Weights of a small GPT-style language model, trained from scratch on English Wikipedia.
Architecture: rotary positions, biases, untied embeddings, capped logits.
Training: a variant of SOAP for these matrices, 148M tokens, 4520 steps.
Each number is 128 + 32 x the weight over its row's rms, rounded and kept within 0 to 255. Layers, rows and columns count from 0. Numbers have three digits each. The size before them is the row's rms in percent of the matrix's.

# k: layer 7 attention key, 288x192, rms 0.238, rows 94-127, columns 96-191
# q: layer 7 attention query, 288x192, rms 0.233, rows 95-127, columns 96-191
# v: layer 7 attention value, 288x192, rms 0.252, rows 64-99, columns 96-191
# o: layer 7 attention output (transposed), 288x192, rms 0.222, rows 64-98, columns 96-191
k94 100:142118130085142147103096085173139200131109183188120161138147145133169106151112104187187135176115150103127147117140130168116175132089150157112054106138083108158139156118082086095142116232150096152143011172128147167124120153131147227128140158161166153127102142107153120146136129086130115176
q95 102:130173122163107108132110156121173113116164107118154100161117128099180217156117108136087108085119152165147098114079129139160144195080136123096147120160119067174091125148149097131060109110163125152156105097141225187157111152124124144146170102091115142099136170116144136180204097185120130165
k95 105:155191104129156125124133123167173105116159122110130154161117144153102088130123096128104089105117165109226108152077119153089116053120129107155147094130111178137097121164131169117144104145135147198113151136130168195106170136156100149191076091119154081138144116151119119108088177101113128114
v64 094:138099124067087138147147134191137135148174160099168092163094099164143151168106171105186176123130122118125167107095128161161152102095077128092096108157171120105142105105133106111162136110133150126154182177070097195087159083144139182087163075109132148113116090118162155125128135115070129133
o64 090:123106095117159129135127109077125050110084187168148120122091143118164092127141054124083199090131094157178156135123097133132151116095182141166157177079187127116143113154097155132127204126106136104137152119116131081130107122107138144162090127138138190136122152101130069169132120110125144103
v65 094:121160147094140159117166090132107107144091104097155117142061124135187140121159106136123131100110111143088134146149080137128089159059123117081119148089154084123110139149095112124131103160147160133135090154155096215100184121134159185166104133111091144199138154121154145161211169133095121083
o65 084:126158124127128105061096096128145196161097113097075105154085107129115100154073133109110127124141143142147109082115124157091142129189152136157107103142068160122142158108112086120061127118126148132158147154109189128120088136075088094067132103141135098112168113126141027131079172157133124152
v66 096:092128132133119104115096177151174120074101156159116075154106169198133145112162114137111122076109136110051127101097142121127217111132055128070139117114092180112139127098130107092157104156132110129130037186132194156141183095097083115166111123106119092174151143174115088163131099168128119167
o66 097:176186088157169165143102154135120169200121127158130116147079047101109159167111110103179170130107089104101133131143141131083102145179126135139135110143201131160136101093100124123105057160125088143115154131128111064095038080078069130116183105125136107100146147066118175094155082123137197165
v67 101:141139128113162143047112119159103183105161117113144134118101148094140101120144155102111095049129141174104185092212127082126149079079107116111164095044170106092089142079113118068123092109098130121109111105084132221153197136081122196150135082116142161138163074156059106151125147094145190108
o67 096:115139104141136138098135152106107113151068161109127176114065105211116148120123104108132126126163092145152151073088140136121100153118171167135169137167080129115152049126137205214200076126196116166105084177083097126139134127194137163133146164123068072107133114088140132100107135118127145116
v68 095:153158115177133167149122095139150111185121102070146140105118109145147166134117149075105107108167139112144096110113129119138108105148076158128151128116175175172126138092135125137121181113125131142137108130125167107141170121161090132110072152088109124121065168137205083177186104106071095179
o68 093:140129153093108147153119100080149149093161187178113109231156134131149118190116137124125181150103126143141135143159070138100149139166173125121142083067109123032175145117112113186156121076129187171106185132163102142087181060109124142109140120174132122199064100144132136098080198158209122194
v69 104:112170115148062111099149175071157089105129086138145110124146133085107104108072098119095124173154138164106136121149141125071116149165120138146138162174110161159153157132137143066137145118046114108177124079157160100162067127105125142138124140122082126120087131095039086124075103067111105119
o69 098:167132144072129109124069101123089066137172152110174160072154100074054165119166119124136169119134080113148091092129097104119089087096174175124055115156095125153125157112082082096146123112140131104123127100127103144164092123140083133146138106132119133084143133112090133149110102170100165157
v70 084:087158099145114195147177105142144139085175175193127163076057053143148169137108095152092135111150127112078125138125111116124172205106102142126107117084147105126149114128117177095128135126159144087061183105137105171097154095094136153173095122126180157175117113175121109156048152209123197141
o70 080:157160119092112080086066151126132090193142106147079117134130126141054130164118147138083079131099086110152086112110106187245151160138094155186158118080136134141174063142155098100131144152081115123119181118140136148108137183149147171109122165116167159101083084108170078128118113102158118133
v71 101:188178164117108135043109178168124169118141122182121140166181144106139094127176106095120115165115094192120126116098109204116109111144134136163080091116119110184103135086154145122179121115121096098128171070185141124109128115158176146111143140140132178168128097083159118091071111108200097180
o71 098:156103103104160129118092060128134103155118119115161190050136092129133153107113148091122122171155138158179095187113149074118124130138073149125067123117062086114098132123112129107104120094100164158094138098104096170112124120141195081146112184124047115092146071113110117089118105144114117129
v72 093:169063142110145081138103097179155160073109146164148129168170164117114146141131129144116124158111078149069105169116140158131105136141147136109132117136157094093128114143105143119147071138146098102091060104118184134145157196185133226066147154105101133142101117086092088108104155117110123152
o72 092:130146127119091161082156138105065159145117145089135119128085100122135156165140113174124099156164156182157141143121122133106103114114103137211138045168119124185129089142122137174103162131153142235158171110137097115152122099086145127157171145185116135192138102169149144124172102170147166153
v73 096:138096114140144118102147160077123118077141125085128084110114097075155115180171135143135049090168141143147125116112139122131145147104108149156126131101124114077133182121128183119104111113083144123066132155097125019102107132155127135118131223057156114089112116133153102134095158141186151118
o73 093:103145112143097157144100094137141137068069111126050108080153144123083135129105048107139098143133073105129143161131186158068147121125147113152154091108167112153060120111126129179061159108151099096148114128076080144112156127123085080161172117136086139106134087107110078117123091109094158066
v74 108:100078168156144153152105107144074120071120093128116089111138137045118088101129120129152137081113182085075177123151128128133193136149157150097128103102167206108147136088137092176074099105116130173186068093082152090144132122124153060110095104117171140116084169140110078203145127140126087118
o74 100:176146134139112146144162132124139184160082117148130111172100150144149209161145136120109178152101172148134127083103158091065173054171174088197164137126155093195116099136165099182135116180126103155132117068197196139120078119091093147147162159110117185160115155139130149157168166119108121201
v75 093:159101184129102097132112112158145084114133122191150176143089142071123191172150204109097140136137103112127110095165117145145087182030104139167174125125173088134123144103130141119093102146085137136122123204072071137152135111169083044188142178114083149126126138111141157146186125150112120080
o75 094:129188140091152124168140083119119153121126146099134097127109179123203100134045146139123103131144082091150076142140136161123129132205114165108130118092075139140129114150179125168138061085147123019154077184151151117104061172068090155067124104180137171096180181133133111116135117084180125143
v76 096:114100125144081122095091138098118114116074056221136149138142079134063137121088125108041148136126201141157131173153180143098149111184156129146064077131167167084154135127146145104128100108133153115119093132125137058129136096081063106104121097207019096132107142168122091083175109187113147139
o76 089:172136180156138109079136127135123147185120210115133124103138151101159148150166125120188097119140107117122096125117100097115107166121113115123122162101140165138147082144154110134174092056112094109121100079195164062164130068088117165151157156135094156112153088122122088152110136135118075188
v77 099:148157102095082122170152116101153156192135138122120122147078088161188118103095172129135087099114158138100131098157115183140121090139171128097165104126099115109142106117089103180143093156133129180109079153072187180121207131145134151160102086137130121132127160107133057139114139114149118034
o77 091:083145148146120124052093134113151161125107116160151135079062120148072134121128114052116166119157138067121083152115133081168130084108181135149149086157126107057135113106148141068144108120117057185175133143140116139099144115115141099032155106109094117123136093154138141125123125163144120193
v78 091:120162128190111190149117160118132121131166096148147045148127133162091096137140162100113131127098187063108142143138084176126138134151116157111152113089155143104163128079146101132106143175133158208113134141124134166135148107153113099170088121116092141218109163167149100118156120116043095159
o78 087:118172172133128131096048104115117165135169125116105114156143184174198119173129168143143158176156093172148115153118130111140173147175159065120065170117132181128074171106136079144175145146122106075124151115145103153120160150117138091086139168141150046126144110161127155097079136133131155157
v79 095:082144125119118134178150092132137173076172095122100120096147111129141140156163144177122094113183148077162191115139137123137172129193077123129157129122159067150060131057144103104137146102146130142130100112114153221131166129157123146118111083099192069116091151113121124127159106144081185160
o79 090:120170148209105168147088204097132095144136105146123138107133118164121105121148056113164134145069157152092092132147185162110124168100083108117125110100140141102128099152148091143125069181101189168100157093111100162164048179103152138143067172131118121184098118150099108121121152209126166084
v80 091:129114104059146105111174137112112176192168084110208067104107121150099121147147146137103146133172127123153136067151158127115072131116124136113104144124161110148104101130159102167214082122117071105149145136137144082152168078090121141136091064142094135115055172156158072108117080143151117162
o80 091:119113143144089149121130114157179116160048133133102148048059125132107162157157154140120131130045132139134107148106116158136096161107098079120135063124072151121127169116069096143116185116130152142099092065131175149080084075082147120097140148177121100123078127084112202122144118126139152137
v81 089:118142083136132094113052143046133139092111127149133081112140115184131128111099118130157193111093123115138111164172114127122115080062152138104094120106137107146167131122095138134079097084188164120103158061176162085115086150143193068161146089165128115134135168123150143089097173161180141165
o81 094:086092168134177114150095094100074140135171126153101132107108083087089170113174163100053078183133213120144153128128094131107160131130128122126160152152141106150122200105094143158151131159117110117106121168054101095133134126148122163035145171066107144108113108084152118115151106171112085135
v82 095:133182099149181131114167131178157139122120153091144163116115029126148116114099140172151178106117120122153152121143114117074104119142137095124160163136094145108160071109089160094128148150125146147147047151071137116159126186089121115113136131139169137081177126117158115125163066060174077135
o82 092:103128142145095124126134145155116128069145129121161155136159162113138114099105197133175153157108090062104125112122131112130114144078134132123175112160115109125143086135116087165108163101142159175102099174100130199094076097130081129099122095110148077227145149125148154176108138162163103076
v83 089:122172110142081105158139113110120163150124050119144083092136148157106220149221132157097125168090149132113145160106107132134156106113177146139181179180138161142131117108150041155119097074097070190141133061099108103115082133107149077128133107153160180128153179150070162140143107148097178110
o83 081:119106103092117133125117127105088103172099070157137133169134127155097160163081140137051156140146166059042083139136093103110122123140152103109046126125117145118200132155150131120160136152125094063136083168177164166106065115091147104080184163120144124126070063124134116094155085140132080104
v84 095:083164165166081124146122136110095129157133129134073125164170167058097174108174144110129136153092140105077176111074157123131116103103138197138123181095156162143126081135146134110089150119132122113139080101109110096117124163111120131156126158116122171082096083175100136119138132182122099158
o84 090:156172136141151172128091068133139134079074120130108080138132155085113131150164154078111116067171050128069120112125128138187091167145074142134094095127064110096098157113162151101169070086113103153117140170110110173210089145113137139103116132114119167135110111082076109114135192082173167144
v85 097:117135098157143121111062087102090125085137101148150214078148177127119157121139053110090180162101150137140113127078104136123149147136166128163098118142092185118078133102125090139087133166180134099091099112079151069104071154122138104170105136081176147078065172105171116132111135088105153188
o85 093:106133102090109088137151132120117092123130119144152150147178114115101206125123129134152139130132137158138123191176185144151154090134146122178137144102091038140122137128132152202143119122085144154125196148218143122121135113108160111082176123155105141135118077121103123121148107168161078114
v86 093:066093108120113123120068077094154133127163126118081157186105115167087107106094137163163140110210137108100120154150124139053101248082195102171174153105094133112145147195084160125139119158159074152145139122193142078123173135071124091140147116139056100165117185145172100130108140146114108094
o86 085:105089134131150098087152084115160156124157106124191130182133069115124107178188189105143159122079127092163103153115117114112118104117078120138090141140133143091166155115130057157104125181153145095136184132158091120145136067150101165138127140122103190122137124166121105154114118103135078118
v87 094:081098118159066141142163143091085114122108068135133124079132143148179108171130122111111145089135105060177112130192097128102175089119131100109145145075130118091161182118063145135114079156102139097153115196095165073142174120104121139142125130106083104132103179145095127070114103092113135155
o87 086:171130133149161068061140153109138129151165167100160146106129121128112148119069117108141144155142111120117092121110140135125024131107172102117099152104112157119136104164122072171143157089191103111164111143122170109115158118055116107187136138083087154112161079077170130145193128154088114172
v88 093:154161135064129147099178106144122181161092152072109054146163123138122144089120172104153128124112134136083166136165098121154153102106170073081180101166112136115135126150129153157090078193114128122132076118116099159157158144100112080057119083138120119192151113127141121115134107157178201145
o88 091:070174087132110141118141103126124128130133115161122111146112108133167133110114161119101090134154077073078094127135145089142135123093165142199099163167146175099158140118059156109087135130110073045128086170114083116106137060196217128146102120112120121091180122075116111173106124120163110178
v89 107:129076139136123048151142093177118161199180147114206096167071117133120147179122149155077127163155105094154108111152081116111157123155137093134118150108086158096126161078150164144144068140113207127174017156089151152149116128152133151095159086115129140155134146163136065149130121169155149127
o89 094:129120103094175142053104146125170096122108125093124115062086124146165106170114166128126083108150133144128195164091198141138161132077149110120135051153117179089133120167142126117139182081130164155100144136145134106114134064128128158209099182212097147131174147157118135143155103163191076056
v90 096:055131148182104137095122092092126071160085081130180119100141092105149192128142152086167106112149104119156101160160134128112139139101120130127122122071055149121089169114167159108120147089168046141134146134148128014105078108039102153109130189112097144157108130150199139092132127127115105164
o90 095:097123082106126139154103115118121107138161033139130141148107139051117082096155169113158110147141141165103163139088105141127168184159064160114135151131165140119143097099133093157156101169140110136120104097159181098140147126174170069161161114092113132119114156103100079145118153117114165157
v91 090:095132124162093150183126123161120110134164187163137149180148154124117082112124112136152154161116091207093125115107153113117079127122131112166110100136122124166086061199132091150182202125106106197054182130119147138117151169138116121146145067123119146124150105133137178040113091064148162164
o91 088:091112167159085091096121112090151100143100142141137095105170085093142098116143112128118125145082116097159119084130115099195120132171126102089151122123107165066060149163134109111181106121130143070133117132137059125155106117089162124136070098103117102128100172141114163116066067131104086100
v92 088:136123131116095136051127092095090088135162133141150159175111111196106176154139144127107144158122183057125128114176123141160138158163110130139166102153151096089186151116142142103075098126107079178151174063207099087162144136179178100139195159157181115126120158129163135150067113121090150125
o92 086:123125096107192161152144185095138117119146146098127123141105144112189092118205116122181117151146127105153085164107147143102212063134066136137107155106156111117151140137120143162104148072187116034152129142101116111161168174202108130154078153100137130159092133202138137109073148177198128107
v93 086:168142122075135082100121112069073107117122100164115114036148085154116153150152145113142118174124136156134136160124167143059158164115085098109148202139125107171160131145118144138153142135140136124119095102169141137161052142120146138164193136109193116130095094096112110099115105165112165109
o93 085:110118075152087155217132127147158151139116157122130123192126074091102106133108177188116170105152109209171089134108066150173122101148126117120132131168134086058132155208138089104116152171186117132100092105119163135101127147186143141139139127133112135146106126127102131067163091165077075135
v94 090:062089084098158128054178161093219136067131154155090181120133126107148117158158098166105121165148093106107113121109131116097120116116141150139135163061158130168100083133148182107105115128148075106152164163148138127117127154143115034125134110181117076178140121144167064070117094131110169155
o94 086:123101139073109136191137145082106070125164112156123129161124139173077157142148106151110131105150052133123132136079120167132143154204104152211124128089103125169106156149116085170150094158109172117109123131087084121152091082115157120204155166099176154060143146115116208131137104138156082138
v95 094:145133127178124119107114145159100084162105119136174173130150154135179121100092106092079109123174094101115087140163165118151148104175150149158176168118107144103065075137148115142085198187140120122118134133123082106101165112172111123130138179100084103137101134168085126125116155130151178203
o95 088:122118066152155080105144099131105123063115123145151073095196127114120158119139160140145128165126160139156172085096169184127093104099132142156080112141138153165127129091195144107101086112110110093060102119184110092159118132144066134154156180132143118161147112124158185126114097131184111156
q96 068:125109160168142103051113068160158168064165077092128138144132131126158079132088160149135129145102123125165096102115112065159147153115150112103197087161106168154161124130187046086098122140080116122160166152101093107130174168116151124182103119201096124123088110114136179101113137108107110187
k96 073:103106115107117085172179137106126107161092128125137118125115168088070100171081156142105116088143113168091108098133079139106145096186124089145114126122086100116130116073070125133143050175196047096124165092118145132107104155139163111122150156137196151126111126092169174148127113167132120152
q97 076:079103128105115161142123127164136086107131083125085111160111127075097106072151109116141121129155142095084092163132159091153120104173129096120131169173081079109135103124185107135168139172111150086126122124127104159172149173060142086157075179132164114159092150090156094135145091146039152113
k97 065:203210098105213091136123176107182181145166159125101123120156123151147146151119083125163158082164079171104140100163173093130084173107111103159118116100127128123102153159115149112138118160107136136130089172148145139120149090142166151196119121191146132159129150084154131115108125118187142140
q98 099:120128130176110135111108085176129106185119094108088132083186144163108130116117074052120122097191135134129106090128096132131087141073135110110041120142099178165106111173108075143150141124097110169132154169112131119161129165118121181136103086108147143152146115209123169131155079153131074184
k98 101:162156145140163136095087193153192152127180071166140124138128137213156141117197119122100130077225145065149124078161089115151154141062097077106204095142128112192085129103154158166142108066143105116068084112133107104077135125122123074107075099146098123145096146145184128161108110127153116132
q99 083:176132087164083109083116126154185156137117067107102125110086117097146087105112149179107169198157096133117155104107181110131066074202094126142117132114077144061155125106147182122147073131113149170152065193149145144150170132108162113128135175131138109091161137141180111125123148144145116158
k99 084:093068103147104136125163128150136087128082162132096106074158117062068139114120101115110135134118136158131166155091139115163159150174166180125193152074146123112098178129140123196149128157125175129151190214132130127161037090115072141138156130141196124051139058077152085106118166138127086093
q100 119:153144111112128115138204108132140133146158165111120131143170106142070091125111187155071080106097113186079156130129109122178163169093094166115135176133134065114151076103169154112107092072074159156143083125056113160121107111120117112115105143135140133136177155125034070179081121128141141121
k100 128:131128107104167121150209108141116144172093163097114103142152107153056124145084132157159087157069147104099127091135124153088107124194118143212155114081124121107115105122099140127080153155191188097095136139084125044115160105164144079144141166124160155086128111036084136155185144115176156116
q101 113:154137096135182095132160115191194172141141115152133119139125118183124147207185141133103142106099100162089133111134139129171150125129112134193152151153082088090125114116132098107129072158142130099126095087104131110131077126142127159099137125171110056121140140110106133133079106091136141090
k101 109:155114159100119075108056179106115097125180061084175143109094122095168128132156148132121131128158115105194127160159141206135148135129130121072131121148123129177147124127126117166170135116120135171090077135157104173097097139105128141100086101128064114102150127224170095117045082149138137186
q102 104:071126139142146099151155095137085109115050141112086166121115154100087133050138130082181170135135149151164206143120159115096124111127093170205126131107118132114132159094155124143129108137108168120131180119140155106125135122120132114102148096062109152158088102094113138090135141122135186137
k102 101:183182143132109117068119133136138118142154147089071099148105127079073108152048128095091133067102094207122161119170128127090135116156148126130132170158130148126132152147106111076068156162136157129126111094072065123165146171132096184136167121107146141081122146098092082135101158148103184108
q103 103:148064083084129102107136086123133101116137096193107186160132051121145172140083180173091168169147129112107126098110161141060114053117142115127105105129102176163139135152125155126155136076183083130094076165152112109102190088045124114101154145142164168143171140117102115140198123113120172115
k103 102:130121163115124093105137098165100171114115201172142143150134162114153184137170123117118138122149206091156154092170135083105127109076124149156090176144059122119118121127088108093149132125102150121077099140174119140092177094161146119126132135133077112162151127110116154157209164155163157157
q104 097:139144126135104128121116144128120085184127151154076170147145088120135140112087120037171111161112144198113138074070118100153123088125133122095126138124169121162122169132056088153087184094221101125098164118134173064100141094111107066105171126123127152133118104112129157179147070119150158082
k104 091:118191175124129130132095146143135107076125086121109116129157085134138086193131069155143168115148162110148060115183112173040117105121139106083131167101135061174135129144177155113106076155165147136151111136163105161159155134100134160160108149139082139154080117142155179121065159142133134118
q105 103:134178134185117108106122096155135102139173143165124152143186135180141193120167124108159131070189144141212083087137137102116131179049120107117113107142150175199058114141103146115136115151131094112142145080169125183158159147165162127095169096111093137116106111188101126125189099149098149109
k105 104:131124115126088107128083208038137152178173065135101133106106095132145125116127126091098115086207157152129101129131119098105145104098140075133145188102178149125127111166171214165131096157120175103150093105131122131149153138104095030152134093186104163079103070073132151132144107135091098133
q106 099:195145141128135137062124121135133084125179076114172092194103195122110076109139104120119120124172131050116109171123100101104084143139121088130161167160113114163163079154089134135141087179132108184109145105134117123117050163183155151118179101123088160162126129145090140069077105116144107147
k106 108:049089174137145057176067132056123103107164057111129112119108101140145163070130121149114092133124144159094172080141121130169103155134144091095121114126173126141141101102072108143112131098136143117116136136123150102096137118133151200041161165157148184108140154149160135147108086154122147087
q107 089:162075117126155108106128063145131065137146250181117135152143125170149106163151140129152134134119175176160167110166138149097102126097131100171147153172071088131146071080081134130159120158134132132127116105102052148129171127084094139131145105163115127126138143166095133183222135106148176117
k107 091:153109120106147109093126160122152127092162162156140187173150185097078146191133185067131183111136157170083166076115162131147129077163130123157122142052075062141116076091112103174136129144128116189116086081066161141145143146087145142118125117131169105107131135108079096202151110124135123175
q108 097:088106108194077247127128095092145060180096150129140097122108132148141133117115145134119120119101133160119114125153127141183089136189139110104119148134192126143198190103144149088118137104114179059078100187103133153078099128142166140144072096139173118139129125118157108190120126084097168107
k108 098:112106100155129135138132102054106129119131153092115045141095124140118099094147102156131146142135122105132107158100094094159126182131154145050104112100142134078092131100171106066156132103149135160198123135114134173144123144108097095108195130168127161154147143140131170131139153182078152150
q109 104:077109164072159201161149130099170104103122116085120137110178152138103160060133130072123146062138140155128172158079103114170126122115126228135113068122125160122126160184125149142154120099138159193154126166116091151179161142146100114125148092113148139118126215167146131142143086127146139147
k109 104:104085144134182105086124160117099122163153116185102094143119170130138115111140081141094131129177102088079149112086117140182115136135137102140152113142174136121182159142139198025132110157143134150101126170100089102120146141063113106085101159059131187090155157084137141104159115119111120117
q110 101:163143121176167135158077164102119099171097143117110108169158118179116141106138105099173180167149120120132138142168134103153082166024171103066142164135097100110133099151129152110148152137142125089104136144120078116116219123110130058128139132101056147137127175096074122096147109152113117123
k110 102:195138112091096092151101097167140149137143073149093144150165100102163175075198117078137140082114131108080147088190092074183197135086120073110107049151137158135146128147182082150139138181150186094152122128062132147141185174112097115105120088103153081149126158179103123183138217145103119163
q111 099:075112090081132153089179159089160168129143097153113126123123069130141075128165113176116130163097110140100131141113127145180206166127156122117145117146077083157149129077164064127169052173169176092118159086119135116096155164148129141110101177163152097091171148087106092162101162138091174088
k111 109:055079079162081143181129078132104117169074137135103151112170137162065143086124123116123092175128117190135098140105105151144162131154105133161145109101157174119172140159078063117088093193164133099143189136100162148119129105135125117137125153082156096184169115094105147119141144148152150053
q112 100:137105131176077141169182112124083112071119118142074093119070073130066097142109146126131095079184167142089153175122120098139137105148127101154144139152126103149073101114137154160121181112168186085109140110130116195139145179160117107129110095138109126166123139096084080114130132095144063130
k112 103:180166057137086112184083165151140077116176129161213135112112086057121079059118203136086166162106125161067053131154146119151130125136117078134129179169072131136126195148210143096120187158164152106106115136148108154102162110127106158151136156139126127092137115155165096138173110116085110156
q113 094:122090156120135159169158104106181124132165094133118143164121124138156150123177164132131127105171134165169152134102153158173138085130110190094105132124212090128109123190064146130151108087120162122122137104171116138126176126114187103109112145089176119126103126104184127136095149107119135089
k113 098:121135102127118124085092147142134120134156134188130134146135157191100100094213170173152156201194167171111106155152083146130139157184203144132133109144174111102128157161177089017126124103151122094124139122085115140121091125142100139147136119118105064155157149085103086067119120118152091045
q114 091:128115140102161141131096078155152128132108177161094087168132158129100085134101081092097133160156096148183154188172092162102124180131146050185102180102101184125116148194144150097147088134192079115106173104136159064119180150101115215116120149152141140165156152129096156104190157118112090150
k114 095:125132205092165154125155141125137104144147154117138117097176156076084106165145068114106096129148138126081156131170184146062106132113151145115117118117113116155138121170172095112102081128146123123141048152148117130130164187106156162170126187151162141124118098164157152074111122103071120135
q115 098:138142083105142141116073100157144076112109139113135128141113079136097190160136146036150151161151122191129109138138133119066128149166138119175125076162153134179122157158109131168123196150126106120172122140137069059123142143132080141128126124089062154150102117131116149120154128177106177162
k115 102:178170110138134108140112170101150135115182124097137135173101133091108163127127165124149150050177133100140101119206154150154130158073095078069077150158147091092165067104118177129177102082069120144058076113170127132131085123133145132159056018148109077120131157140121145115117149147109094194
q116 101:144126100177174127172101082151200167136155049117115121145135095121162137108126145138112117080142123153131147099133157160094110200163170134090161151170079108182111179109097145142150129095134094114111118099156169126099196103133179104101121121166133053171132119134165162113169155119089106128
k116 099:126094139102060067222097096137122096160175137144064157120124121175097135088132130109145096181144139191089126079094118084125123141137136134120143122099121122157118102164194128132158080121168133089122161144124123046084097169086128075136098146140127048138092101109138140111120129138021142095
q117 097:139108114130113162143090120150117095051090146109108153181165109139135088129142191149115115117131109142111160145200127114146161140093119125129164120124160158155128158121145151104123127135057128121158093151184168181087200138178090092169132118155112156093063147212127146109132199115095149110
k117 100:111166113148142184146086157103133130134177084105172078138105104096120032156155103102114113133151153187181160173149133125111123092130057139097132102097114100108139080104160104103136142137153064113085111165150105114105127171115127107163112145127143153106131134163105100142113114159114170139
q118 096:160158088111172088142149095109144146178140076135101112202177156089132111130141140144179137147137094123137076127082139130161084123119154197121154147188146130175141069134147121123110136128140210134121100095119153105145101178116115176162121141162123063106094135157102076077148159191121119130
k118 094:165065192170151052125111085141137148209104130098126190110175092139110164140135133155145121137077112197151106082102120139155117114118152102144103139085149193091157077173166135159161176082129126129145103116154079138098079119151161127109142129086123167111121177167132092119153151087179154073
q119 090:130118097115176081160094105140154115106090143140135096094134141141162111103171140149174131101110187165132122126140095128082180174082119162116175085159101119183094152104128067105080131132159125118167193151062135152188115080088178153106141141123154165165094171175103143091155102119107078097
k119 094:143123135118111082129095112122072171122114101106095141095134121125097115108110124107102183145187116127084000140194127134069130137121134105113150129128091211160115123142175135127108110158126109132132101142145112160122116161117111130112117152083176177121059114115101164139171137166071155133
q120 090:141128129119121172153128159106174085131114134166188096178119087103117154062131118134079170116138139017130107158171084124156143137093208163161072106147146110155084122150085097155082165154118104142179140146095153141135141122126129117123086086145159124108167163059158092117117097122102153136
k120 099:149093133126142135159060144094085100132120130183170074157117136149159146128188112192108145087139140070143102099138122158118110150106113102129084183089141091146106161152175114092084155160127169064160130112115146111119180054094144096125148116188156136166111134064106136151125089116129126169
q121 099:129094133110062173127136155066129134067098142105099128140147088078076131124148124152077132095145163082106125076177150192158142160197107134122144163108079078152145154077146119095144149101124143109143097091115112108143079140146176160146052198068169143156099130139144063107102170145097101145
k121 097:105110117151121143122107123084164112138174130159153103130171103159128179073136141179110103177106112147105145158089079060129134139203130157123108125168171157111073134132153153165183167214130125064127101135108134148118081144083146156165200121107159126193139133129064164096148109105132157067
q122 106:143044125110148108132106074109121133171105160143141133113131120066128110140159146117170209085106089177072133101145132184157138123154101137180152109138094127117172062119138103118107082119089154129153145174129142159109124109126188138188115207098116051115115141088139101157112149141126119137
k122 106:143088131052129125122173104149154157122113148168110141184160156125111158128138103139129114168098051130180066162091128198122080091169169190154109106135184109045118091135126151104158127129102079179125136110150118092148147137119139097173139122104060177154121116130131097118104101110132113096
q123 091:102163105121164126118143147129165157171115155159136090126077106061140171196133109126141203135200113125147044106189160175044107101123173109128156172127066114115186106103122163131087154135150122164142067166097126094136110120136126189130125127145134101163145156136105187153122074149144205144
k123 092:122139154126130139140159167112098164158041163146173102161127114083138178130126181143146100098110096123146123161132090123090092140095135097166117101070111150094119122117085119192154131080127158154157149111151096194109114139141120148164095173176063160161149154199116145142086164118139089177
q124 108:135096083125101135111090105121096148076155136108161140133171122122094129065147144173221072120187094107138063140141123200095129159096103111145110139128119176170113142144176107163115086140069085203167075176100153162183109185151074204128095109100110146137138133189118076118147103139108151180
k124 101:117145091135095144169178166029121140121172114124072108106107099140159107145065129122119102107136127091154080169109142153157136123160134125162125124115177120080177087137171202176141162113128131156075165098158131124066080109149136106121141085118097223170140094145126117092133065162129161171
q125 097:181151129117115085086106136147167109168134144203127140108142100169168111102137099137111164148114106132227130117161076071095146124109130158131104139167104149156081188156039112140162098133151115117111131185085101158149130149128121153101116158150181149132174085091130151113144121111145159154
k125 098:122075165123131134160139088152120137100069156149152118142103142160171141122108146120086115100142154164105091191136167120144126130119164167187152129074136139146073212140146102182090065117113217083111120135088094105114089124110154173127130089099146114082114082103121106122135155151148098089
q126 104:134148078146191151104179166149160073132131094162119086126137155191101142118122139165170141116130117108128160121161146180174141116199126130113100119159153054099175128098078159078151091152121125114129158128066146145107107056129112109167155131098134089156100134125080172109174097117101171141
k126 106:135148101112150121119099087103132110132127143128185046181119131137131088151199126165173117101117040109150169059161058171094097129106144126136123162055120132107081152091149073159103127165099126121125116131158125099163118141156141080101182157112018091068155164134121166092088127134152156167
q127 095:125178074141141157094158179124156106149117145082090140101154131086160057130167115139113166099175132151143096175088128104169151131109109184123152140096113160133155142064135136136101119100125096159154129169150171169104112120086122135096140159113163145090110184154101183200119103147172085182
k127 097:172170119163105157122126097091149128105070144115065131090100117127217128165202103182095091133155135102136117099070130104081105129168181172166186074095124135124133124093112103078122161157216080106115136187118127108138177134113152082145110169183160141087165125128164141099129150080134106125
v96 092:122099100156109146100203133145183141170178146186149138133126120122104140126197145169079062128094093147151149130106153070115145139170108136058117096103112173173121201097119134122089136132075119107099101063147149131127153134125144106158095141145137092164098055117153111138129145089083164133
o96 104:092163182155133104092120178118071109101094113105131105110164126143162122104122139116183129084092129068129105137148127149194095138143149170129149073097153108168112110145181062139116141128105148097163063141124092134111160057128150105107135138093136071110127191125137114182152146128184141124
v97 089:156118131079138139177143120111179093080129095092121168111111119088154084061141101139122155106128140161063111167185111176110135082150199109162117092130110135112193127163117160108103171124106115147100111118140164141165147106134165104066152138085084148108113128137109119121084136164131112061
o97 094:159174157096121126096131052150136157091117117184146127146166113165130077206077161126153085155109106023132183116117132129166186158140142092089076133106124094108103074087184192154096085130120080121154139115090148130136121123131079133135139073144113173170142086124139111138126108126111111115
v98 097:133171138131107161110116123169076129134108142159152174057163159170188159039118102054174124128093106111154111137102056166177111123132130139140104144141164103136098108137093139178115111176125142191134131100152155179115127082073070116088160070163142131105062171115149087144087119116145138160
o98 099:108158100139133139160162075102119111161102148095121085137111085129131140090112109104151162178164079085184156121178113129115148132175141123203155146149146143123130167089139130174187088099122098089098194098133126133119133213190133097176142143090148131139124096104180131067141130123085124123
v99 088:148072140124076072110130098107090132170118043214150123179138124146126087164160145141113078138125122087103155131147107142133123095149152123108191079134105175242177112075111098112072114128125138123134123127149188133160157222142128123159134088150181069134161147111120142104133105145125155089